config = dict(
    num_hidden_layers=9,
    hidden_size=640,
    num_attention_heads=8,
    num_key_value_heads=8,
    head_dim=64,
    intermediate_size=2560,
    vocab_size=32000,
    hidden_act='gelu',
    norm='rmsnorm',
    norm_place='peri',
    norm_eps=1e-06,
    positions='rope',
    rope_theta=10000.0,
    rope_fraction=1.0,
    qk_norm=False,
    attn_scale=0.125,
    bias='none',
    tie_word_embeddings=False,
    parallel_block=False,
    extras=['capped logits'],
    init='normal',
    init_std_qkv=0.0205,
    init_std_o=0.00483,
    init_std_up=0.0205,
    init_std_down=0.00483,
    init_out_by_depth=True,
    optimizer='muon_variant',
    learning_rate=0.00917,
    lr_mult_qkv=0.4,
    lr_mult_o=3.0,
    lr_mult_down=1.5,
    beta1=0.95,
    lr_head=0.00789,
    max_grad_norm=2.0,
    warmup_steps=200,
    schedule='wsd',
    decay_fraction=1.0,
    decay_shape='linear',
    final_lr_fraction=0.0,
    batch_tokens=262144,
    max_seq_len=512,
    doc_mask=True,
    train_tokens=1606000000,
    max_steps=6127,
    dataset='wikipedia_en',
)
Each number is 50 + 12 x the weight over its row's rms, rounded and kept within 0 to 99. Layers, rows and columns count from 0. The size before them is the row's rms in percent of the matrix's.

# up: layer 4 MLP up, 2560x640, rms 0.0783, rows 2504-2559, columns 160-199
# down: layer 4 MLP down (transposed), 2560x640, rms 0.0603, rows 2504-2559, columns 160-199
up2504 101:61 47 58 61 44 47 32 50 26 77 52 37 46 39 58 49 65 52 42 72 39 63 41 22 63 54 49 46 47 65 48 45 71 61 37 46 59 83 40 41
down2504 103:13 43 41 39 52 63 53 73 39 44 32 51 41 58 37 44 50 56 32 41 44 61 67 17 70 32 46 43 35 43 58 55 41 65 52 33 56 54 46 50
up2505 126:36 56 33 39 62 40 63 41 39 50 44 62 47 48 56 43 77 38 47 44 43 47 52 52 52 58 56 42 45 35 65 55 32 46 67 64 62 51 46 45
down2505 128:68 54 44 59 70 50 50 52 59 43 49 44 49 37 52 51 34 28 62 53 47 37 38 49 49 53 57 68 47 54 49 77 69 48 47 52 44 42 60 44
up2506 110:42 56 59 60 51 23 26 73 44 50 62 26 53 38 73 42 46 38 53 43 41 48 60 65 52 69 70 48 62 47 27 56 34 76 51 62 43 47 49 52
down2506 105:56 89 32 58 32 49 50 56 20 62 64 36 56 47 38 49 46 29 55 39 52 62 57 55 59 43 45 52 44 68 30 42 39 45 70 55 61 35 50 54
up2507 091:26 43 41 50 50 38 60 64 44 49 51 47 69 41 31 29 33 53 35 52 58 60 58 30 31 50 32 46 35 53 50 64 48 78 74 52 36 52 58 47
down2507 102:54 51 41 73 49 58 59 51 42 40 37 47 52 52 59 72 50 50 45 33 45 25 43 49 28 40 51 48 59 49 49 44 51 35 35 41 63 44 46 53
up2508 107:54 65 50 23 68 52 47 53 59 49 38 54 33 32 52 50 26 34 33 55 39 42 60 70 65 49 43 69 49 34 82 56 52 58 53 51 45 56 41 57
down2508 101:51 41 52 49 42 67 65 32 58 59 32 53 53 70 58 34 40 62 52 48 47 39 57 47 60 26 98 69 57 67 55 28 66 66 44 49 41 16 77 50
up2509 106:46 47 52 56 33 42 55 63 48 54 37 51 64 93 45 48 61 65 55 29 66 44 54 10 38 48 48 36 41 60 62 45 52 50 57 47 65 65 54 68
down2509 100:57 39 48 55 42 37 64 46 48 68 68 70 37 50 58 51 59 72 68 36 64 53 66 40 55 61 72 37 55 57 61 49 38 51 56 56 43 62 25 87
up2510 097:44 57 47 36 51 69 37 40 41 29 47 58 61 32 38 42 38 54 43 48 77 48 45 50 50 48 49 59 44 42 49 56 56 47 39 40 34 59 60 59
down2510 090:65 39 58 38 48 44 58 56 57 45 57 48 32 36 26 37 59 65 61 54 37 46 39 36 53 51 74 39 49 61 59 47 44 72 39 46 41 37 42 25
up2511 093:63 46 44 53 50 54 66 47 55 63 46 54 47 43 71 45 39 50 64 57 50 44 26 48 41 66 34 59 76 39 64 36 52 63 54 32 45 47 44 52
down2511 101:26 55 62 39 37 44 62 57 21 77 50 40 71 29 33 53 27 42 39 68 53 26 56 67 48 44 33 60 44 33 61 45 48 37 54 26 60 69 55 40
up2512 095:48 45 47 47 44 44 59 55 38 45 69 39 41 50 37 33 29 59 57 63 47 50 37 57 35 42 52 53 56 62 60 43 21 46 39 51 56 47 29 37
down2512 090:49 64 62 35 48 67 50 46 55 54 71 40 58 35 54 35 59 39 51 64 48 49 43 38 47 54 53 68 75 44 53 62 50 54 41 44 58 61 36 66
up2513 103:49 60 47 60 48 66 59 78 54 46 59 46 54 63 41 44 27 50 42 46 55 38 36 61 76 47 57 58 46 59 73 44 55 36 27 65 59 57 56 39
down2513 108:69 42 36 65 48 24 65 51 49 48 53 50 63 53 40 54 35 52 64 49 63 47 38 71 64 61 43 58 63 55 66 43 64 43 32 47 57 41 49 44
up2514 099:52 55 60 49 42 42 52 34 57 61 46 74 62 64 42 61 51 35 52 56 45 50 33 41 51 47 47 42 46 50 42 40 51 36 52 58 33 43 37 44
down2514 103:54 24 45 55 62 37 40 33 59 54 33 30 46 46 46 37 42 79 58 48 51 49 58 42 65 60 56 54 27 44 64 67 45 48 54 56 34 64 48 11
up2515 096:81 44 68 48 63 34 46 51 55 41 26 44 68 38 42 50 48 56 39 30 41 50 44 34 49 52 37 49 62 82 79 44 34 41 68 40 52 46 50 76
down2515 093:35 61 29 68 63 43 51 52 66 55 58 64 38 42 82 61 46 50 62 72 54 54 47 46 40 46 09 53 60 56 17 69 54 59 47 45 53 54 73 64
up2516 100:44 54 54 81 48 78 44 43 70 62 37 42 50 41 56 50 45 61 37 35 23 36 58 71 57 40 38 57 43 55 31 54 57 53 54 55 31 50 48 44
down2516 101:47 43 45 54 58 59 61 42 41 54 47 31 45 56 61 70 55 57 44 36 39 39 64 52 57 56 58 36 45 56 57 62 44 51 58 34 49 43 31 56
up2517 095:63 59 63 40 56 49 37 57 41 31 60 38 43 40 23 41 49 55 42 27 47 39 61 50 68 37 43 32 44 51 48 53 72 44 66 45 58 59 16 64
down2517 096:52 44 55 52 18 54 46 57 59 55 56 44 44 44 54 29 48 34 58 22 60 48 37 59 59 51 50 38 45 44 47 56 61 51 57 34 46 41 49 47
up2518 101:41 45 34 69 24 24 37 54 54 45 86 51 70 36 55 62 58 54 47 49 66 67 50 31 53 40 39 34 49 41 43 37 41 55 56 52 58 54 30 42
down2518 097:63 51 55 51 42 65 70 48 53 39 45 69 41 55 41 64 76 58 39 42 33 67 42 25 53 55 52 44 51 48 46 43 83 57 60 48 71 42 52 56
up2519 106:45 81 57 62 33 60 57 63 39 65 63 49 85 79 38 40 68 52 76 42 47 41 42 55 44 48 54 58 42 64 36 65 39 52 29 53 55 20 46 69
down2519 103:41 38 44 50 40 60 43 63 45 49 58 59 80 36 37 62 63 69 41 41 59 34 37 54 51 67 52 48 56 39 52 42 34 60 64 53 73 56 74 66
up2520 105:57 61 58 27 39 78 42 50 50 43 44 72 65 43 38 64 60 52 51 48 56 48 60 59 48 51 50 61 59 54 63 67 59 46 43 59 72 53 52 48
down2520 096:48 52 85 49 39 45 57 60 26 45 53 52 58 42 55 71 57 46 44 58 50 45 60 57 39 73 55 41 53 55 63 52 41 36 74 65 34 43 53 48
up2521 090:39 42 65 52 44 62 44 14 47 55 58 40 56 47 41 37 41 41 48 69 26 57 76 49 47 58 88 58 68 62 67 37 37 43 55 52 56 39 42 59
down2521 093:66 65 62 43 63 40 63 39 42 49 35 71 44 66 30 62 65 50 40 40 66 59 41 37 47 53 49 61 44 49 46 36 38 62 61 39 53 71 73 51
up2522 104:49 56 37 48 52 50 71 65 48 52 56 47 31 56 64 56 51 53 48 58 56 53 41 55 48 57 45 42 63 51 48 30 66 51 32 40 56 53 52 58
down2522 097:44 42 40 54 56 50 46 29 70 45 86 52 42 67 51 38 52 49 55 41 59 50 52 47 52 53 39 44 36 38 47 33 52 48 46 51 64 59 48 51
up2523 098:58 54 64 59 43 57 43 27 40 32 53 35 45 51 55 46 58 34 58 63 35 44 42 45 72 52 29 38 73 49 40 54 42 49 51 40 65 40 54 57
down2523 108:45 36 69 30 43 45 35 69 32 40 56 71 39 54 30 50 59 32 47 61 54 58 45 37 58 51 45 60 39 25 58 42 39 57 70 46 32 68 50 42
up2524 106:39 53 23 60 39 39 60 70 58 54 57 53 47 62 63 45 55 38 56 44 52 36 37 45 65 62 62 37 55 51 27 56 60 45 66 65 63 33 36 45
down2524 098:46 50 43 52 44 48 46 46 44 52 46 45 61 36 23 31 40 43 44 56 34 59 43 60 59 39 65 27 43 51 38 55 41 62 35 44 55 59 72 42
up2525 108:52 75 59 62 54 49 53 52 20 43 37 69 55 67 33 77 51 73 38 50 53 28 49 42 49 42 41 41 36 48 53 33 42 55 60 56 62 47 32 29
down2525 094:57 41 43 43 34 75 45 33 55 27 54 62 41 56 42 57 70 37 60 31 49 53 20 65 31 65 36 81 51 27 50 52 56 44 38 22 47 53 43 61
up2526 106:58 43 65 45 35 44 35 47 58 55 62 45 51 30 61 44 56 48 62 70 39 51 38 54 61 59 47 43 43 48 63 51 41 44 66 34 44 44 57 43
down2526 095:69 49 71 48 60 27 58 64 46 48 49 44 34 53 63 37 47 48 75 50 50 47 68 43 41 55 49 33 55 57 51 71 49 60 43 36 65 59 42 47
up2527 106:50 54 33 37 36 68 47 57 62 29 56 48 61 36 42 44 34 49 46 55 49 28 52 52 41 78 60 51 59 58 66 65 40 40 36 49 25 52 57 44
down2527 096:55 32 33 29 51 23 34 51 54 44 47 30 45 66 47 85 53 42 51 44 61 52 43 48 56 62 57 47 77 60 34 58 51 46 36 47 49 45 48 50
up2528 109:45 49 38 41 57 53 54 58 61 64 59 70 53 55 37 15 57 61 45 34 53 61 43 49 53 64 42 47 59 51 50 40 39 52 76 35 65 56 41 57
down2528 105:66 15 48 65 77 60 58 56 41 57 55 55 44 41 40 55 36 54 43 29 38 68 59 36 46 57 57 42 44 64 61 56 37 67 47 51 33 45 43 44
up2529 090:54 48 36 51 62 56 49 52 50 32 51 57 39 42 49 54 72 53 44 39 49 44 48 42 51 62 41 25 56 44 51 58 40 60 52 51 50 53 41 67
down2529 098:64 51 48 39 38 55 58 64 36 62 56 60 55 64 36 44 28 57 58 52 59 44 40 38 47 39 59 55 60 56 47 46 17 34 36 60 55 60 54 53
up2530 099:50 59 40 49 32 51 36 59 64 61 51 46 53 57 56 48 47 73 58 20 64 48 43 47 56 65 69 48 30 30 28 48 46 47 36 57 51 61 75 54
down2530 097:66 39 42 44 66 49 26 77 54 64 46 38 67 66 52 66 37 45 58 60 56 45 68 34 37 68 54 60 27 75 35 35 45 48 44 47 47 71 57 28
up2531 098:51 42 41 42 68 35 36 46 45 43 65 56 57 54 50 37 61 30 63 47 40 39 68 45 48 49 59 49 31 65 43 43 65 51 44 48 28 40 35 36
down2531 108:36 51 47 43 52 55 39 44 56 55 61 64 44 46 54 64 53 35 60 52 46 68 45 51 62 51 44 46 58 46 54 51 57 46 40 57 34 55 41 62
up2532 102:37 51 45 46 47 72 51 53 58 51 45 46 56 39 32 56 47 54 55 35 53 38 34 67 40 38 37 57 33 33 43 71 57 30 69 67 53 49 58 54
down2532 096:42 27 70 51 58 68 53 43 46 25 53 57 36 49 51 41 39 72 63 52 52 47 50 60 56 60 55 20 37 40 55 56 53 46 59 85 51 54 64 49
up2533 103:77 55 45 60 36 41 38 80 58 51 69 57 48 47 48 53 46 48 40 47 46 51 64 51 40 47 63 66 35 40 54 55 23 27 41 57 34 37 52 48
down2533 101:46 46 43 64 46 37 52 40 39 51 49 36 46 65 46 42 47 35 42 40 36 47 55 47 47 52 35 47 41 45 61 52 24 73 69 61 47 58 39 53
up2534 096:41 53 29 53 54 52 29 41 61 56 71 34 53 66 70 61 55 43 55 68 46 69 36 66 62 41 50 37 59 50 48 57 40 63 69 52 52 29 43 45
down2534 100:59 76 52 47 39 35 51 40 49 39 57 49 71 28 32 67 66 46 67 78 79 55 49 51 51 63 37 29 52 43 36 55 42 35 42 46 41 59 48 45
up2535 097:66 55 40 51 53 50 51 53 44 40 45 48 72 53 54 48 51 73 45 40 44 27 81 55 41 42 53 57 53 26 36 63 53 62 57 57 55 65 48 43
down2535 097:38 45 37 58 49 45 48 45 41 38 32 38 65 47 48 30 48 68 61 53 48 54 65 59 37 41 65 36 56 30 28 43 43 59 49 45 35 38 53 62
up2536 110:52 54 51 38 54 87 43 65 49 46 43 64 71 51 47 70 57 40 38 55 47 54 49 60 44 58 62 43 61 55 57 54 45 18 57 46 45 58 42 51
down2536 099:61 34 61 37 50 55 52 57 57 45 50 59 48 54 30 36 48 52 43 36 29 69 36 53 23 51 41 38 53 41 50 70 47 47 45 49 51 49 57 39
up2537 107:46 63 26 58 59 70 36 44 40 39 46 40 24 42 52 62 66 52 46 41 45 65 41 48 45 33 39 59 47 39 73 50 55 48 65 55 46 46 48 50
down2537 102:62 47 29 51 41 45 45 57 57 41 46 32 62 35 62 60 38 63 74 59 47 57 65 20 47 57 53 43 60 46 59 40 48 35 54 45 50 51 53 48
up2538 096:41 39 54 68 50 38 45 49 39 45 89 43 69 59 56 61 85 31 41 66 59 54 64 50 56 27 52 40 44 38 56 23 56 36 25 47 57 55 42 36
down2538 092:41 42 45 49 36 46 65 46 62 59 36 64 62 64 72 45 38 43 65 64 48 45 45 77 39 67 62 76 44 41 73 40 47 43 54 59 52 61 56 47
up2539 111:69 58 54 60 56 75 32 41 37 31 58 41 48 57 58 54 30 50 66 27 34 55 42 56 58 55 61 66 39 55 44 40 57 27 47 37 59 63 29 47
down2539 108:42 44 57 46 39 17 84 48 54 44 41 43 56 42 62 47 31 57 73 50 49 56 23 43 36 75 55 43 61 27 62 49 62 37 37 32 49 49 29 59
up2540 107:55 43 57 44 58 48 38 49 66 48 57 57 49 60 64 34 62 33 45 33 69 54 59 51 63 33 51 64 47 50 41 43 40 39 22 49 41 33 52 31
down2540 100:63 49 49 48 53 60 65 32 40 45 40 63 61 57 37 57 43 37 64 51 46 65 44 19 62 65 69 55 29 53 59 54 56 24 66 41 48 53 57 35
up2541 099:36 49 51 56 70 36 33 47 31 49 42 27 52 60 65 68 53 48 44 49 36 51 69 57 54 44 35 53 62 47 44 55 47 22 49 52 47 43 37 55
down2541 098:66 45 39 54 19 45 34 67 47 40 40 43 57 45 66 42 61 52 45 66 51 44 36 36 25 44 31 82 67 66 56 41 54 49 56 43 63 44 38 52
up2542 108:56 49 27 53 52 95 45 55 45 26 43 44 62 37 47 49 46 52 23 54 27 41 45 61 56 79 49 39 43 42 51 32 53 68 48 77 41 53 54 54
down2542 103:39 69 39 36 64 46 47 52 47 53 49 62 59 57 82 49 66 19 45 74 46 45 49 52 53 71 51 46 45 53 55 55 54 30 47 53 56 39 39 72
up2543 100:55 51 36 72 45 35 41 49 37 46 45 44 46 62 51 41 34 40 65 55 54 43 58 44 36 28 58 38 33 62 64 53 32 56 48 60 58 59 61 43
down2543 098:54 68 34 60 36 67 43 64 53 72 48 41 44 56 57 69 58 37 63 38 58 53 37 27 60 57 53 48 42 56 40 52 32 46 51 50 56 45 36 49
up2544 103:41 46 56 55 59 45 51 37 51 50 42 48 54 68 52 52 36 72 38 51 40 41 52 50 42 67 52 64 48 38 42 58 24 45 43 63 50 46 71 50
down2544 098:40 47 36 65 60 45 54 26 70 46 48 54 54 69 43 68 54 51 62 50 40 62 49 49 53 55 55 49 34 19 47 27 53 37 54 76 24 58 47 28
up2545 094:58 66 61 40 86 61 40 55 35 52 62 55 72 57 46 42 44 74 64 61 45 43 45 31 51 51 36 54 47 57 33 48 46 43 56 42 45 47 62 48
down2545 100:77 44 53 34 56 40 48 54 41 35 50 46 34 46 44 53 40 75 49 47 49 44 44 72 50 39 33 51 41 50 58 54 44 41 54 72 56 38 60 29
up2546 105:51 55 65 33 27 56 59 61 59 43 46 74 52 38 54 28 63 31 59 63 56 53 31 51 80 73 37 53 50 32 41 61 43 85 59 42 67 39 49 64
down2546 106:36 53 58 36 48 67 31 40 47 55 40 47 46 51 51 57 65 54 56 50 55 49 36 64 40 38 60 33 48 29 28 36 37 29 40 51 58 52 36 47
up2547 103:16 43 31 55 60 42 57 29 42 49 41 36 44 55 40 49 63 58 35 51 54 37 81 73 43 43 47 48 50 39 61 75 39 58 27 67 56 55 56 70
down2547 100:53 33 52 35 51 52 47 47 25 54 38 60 41 60 45 57 49 31 38 67 45 41 41 52 35 70 29 67 15 49 60 41 61 80 38 48 41 22 36 35
up2548 099:47 64 45 37 72 53 50 47 40 47 46 49 50 39 62 45 49 43 42 46 42 44 46 45 46 58 41 48 77 43 50 60 41 54 40 69 56 62 52 73
down2548 100:47 54 43 68 66 48 38 35 54 67 41 31 58 64 52 54 34 64 46 45 35 48 43 39 41 48 65 45 45 39 28 38 55 45 47 66 82 46 52 61
up2549 113:61 53 56 53 58 36 47 61 36 69 47 46 60 57 59 50 59 60 27 52 41 32 61 48 45 33 45 58 71 54 55 45 48 54 64 37 45 34 70 53
down2549 105:27 42 30 55 44 64 47 42 52 46 17 44 63 58 38 60 37 56 28 67 33 38 62 47 34 54 48 57 44 55 35 57 48 61 54 62 30 68 45 36
up2550 107:36 48 52 38 56 76 55 36 43 64 37 39 34 75 50 67 53 43 51 58 53 63 50 52 58 36 51 53 47 52 46 53 51 44 56 34 40 43 61 46
down2550 113:26 46 36 49 37 34 50 38 51 38 19 47 51 70 71 74 37 47 40 62 52 54 44 55 40 60 28 60 43 58 47 60 52 48 45 55 31 46 55 38
up2551 095:44 50 72 65 44 37 60 21 65 59 43 19 57 56 52 37 38 63 44 72 62 58 39 47 63 59 46 40 71 52 48 49 49 55 42 55 49 64 43 46
down2551 112:41 07 49 30 45 40 36 54 50 54 38 55 51 56 58 79 46 59 36 80 36 48 53 55 39 51 49 60 47 40 58 26 65 48 49 51 46 50 59 45
up2552 098:64 43 55 85 63 49 52 50 48 73 50 49 45 50 42 46 47 48 35 27 45 72 37 50 33 28 72 35 47 42 34 57 51 44 56 51 52 33 60 74
down2552 100:69 42 37 37 48 40 37 45 76 33 53 41 50 33 38 45 49 39 59 61 47 36 48 44 51 55 41 61 68 49 31 63 63 66 42 60 39 55 53 45
up2553 100:33 58 47 33 51 44 59 58 31 38 53 59 35 38 55 28 68 37 49 73 53 66 67 55 52 44 36 57 43 53 47 57 38 63 47 52 35 47 24 31
down2553 102:47 53 38 51 51 36 57 46 69 39 55 53 41 54 57 67 79 56 58 60 36 51 68 43 38 63 61 50 57 58 37 40 71 56 44 53 32 35 53 35
up2554 107:22 60 44 58 46 58 26 45 44 56 53 40 57 50 52 57 55 40 57 48 48 35 42 53 46 49 45 50 46 33 55 47 58 39 51 42 36 48 52 35
down2554 113:41 29 51 58 53 48 62 37 30 59 38 38 38 44 60 61 34 63 59 62 64 61 53 55 49 55 65 44 54 52 65 38 59 63 42 41 36 33 61 38
up2555 101:58 75 49 51 53 51 40 52 53 40 59 50 43 52 57 65 46 49 73 22 43 46 54 64 35 57 46 30 54 42 41 43 48 38 68 80 60 65 46 53
down2555 097:59 55 54 40 40 40 52 45 50 52 58 55 57 44 66 61 42 45 71 70 53 44 64 45 49 38 58 64 66 54 48 40 62 47 57 50 56 73 38 45
up2556 102:44 24 45 39 55 65 65 41 27 51 62 52 39 40 30 49 35 63 71 44 51 55 56 57 51 55 43 38 50 53 44 46 38 59 46 52 52 51 69 66
down2556 095:34 68 47 41 42 70 46 47 47 54 50 43 42 53 47 55 47 34 62 50 51 63 46 73 49 40 59 50 41 52 50 49 59 44 45 29 49 53 56 56
up2557 106:40 64 52 66 31 43 66 53 67 35 44 67 58 41 22 44 33 33 56 66 51 44 59 55 37 56 40 52 52 54 70 54 25 44 56 59 35 37 48 53
down2557 095:81 66 58 47 46 63 50 54 46 50 31 57 63 66 52 43 52 46 45 43 49 44 69 68 81 81 57 40 69 30 40 61 48 52 64 56 27 52 43 25
up2558 108:27 46 66 37 88 35 48 46 47 47 34 40 46 74 64 42 57 41 37 57 50 24 28 38 49 39 45 51 48 76 57 48 65 42 69 57 32 39 44 34
down2558 107:32 55 52 42 59 28 31 43 49 52 37 51 48 50 46 32 43 49 52 54 51 52 45 42 49 67 58 60 67 36 48 54 47 42 55 48 65 37 53 48
up2559 101:55 68 41 58 51 55 43 60 47 34 58 54 45 49 49 61 54 39 62 68 50 53 61 45 32 42 39 45 45 57 27 46 51 71 59 50 52 42 50 50
down2559 100:69 70 58 31 69 52 58 38 34 29 54 37 46 55 55 53 51 54 41 34 58 40 44 37 56 41 59 64 45 58 50 45 63 64 56 56 62 52 35 64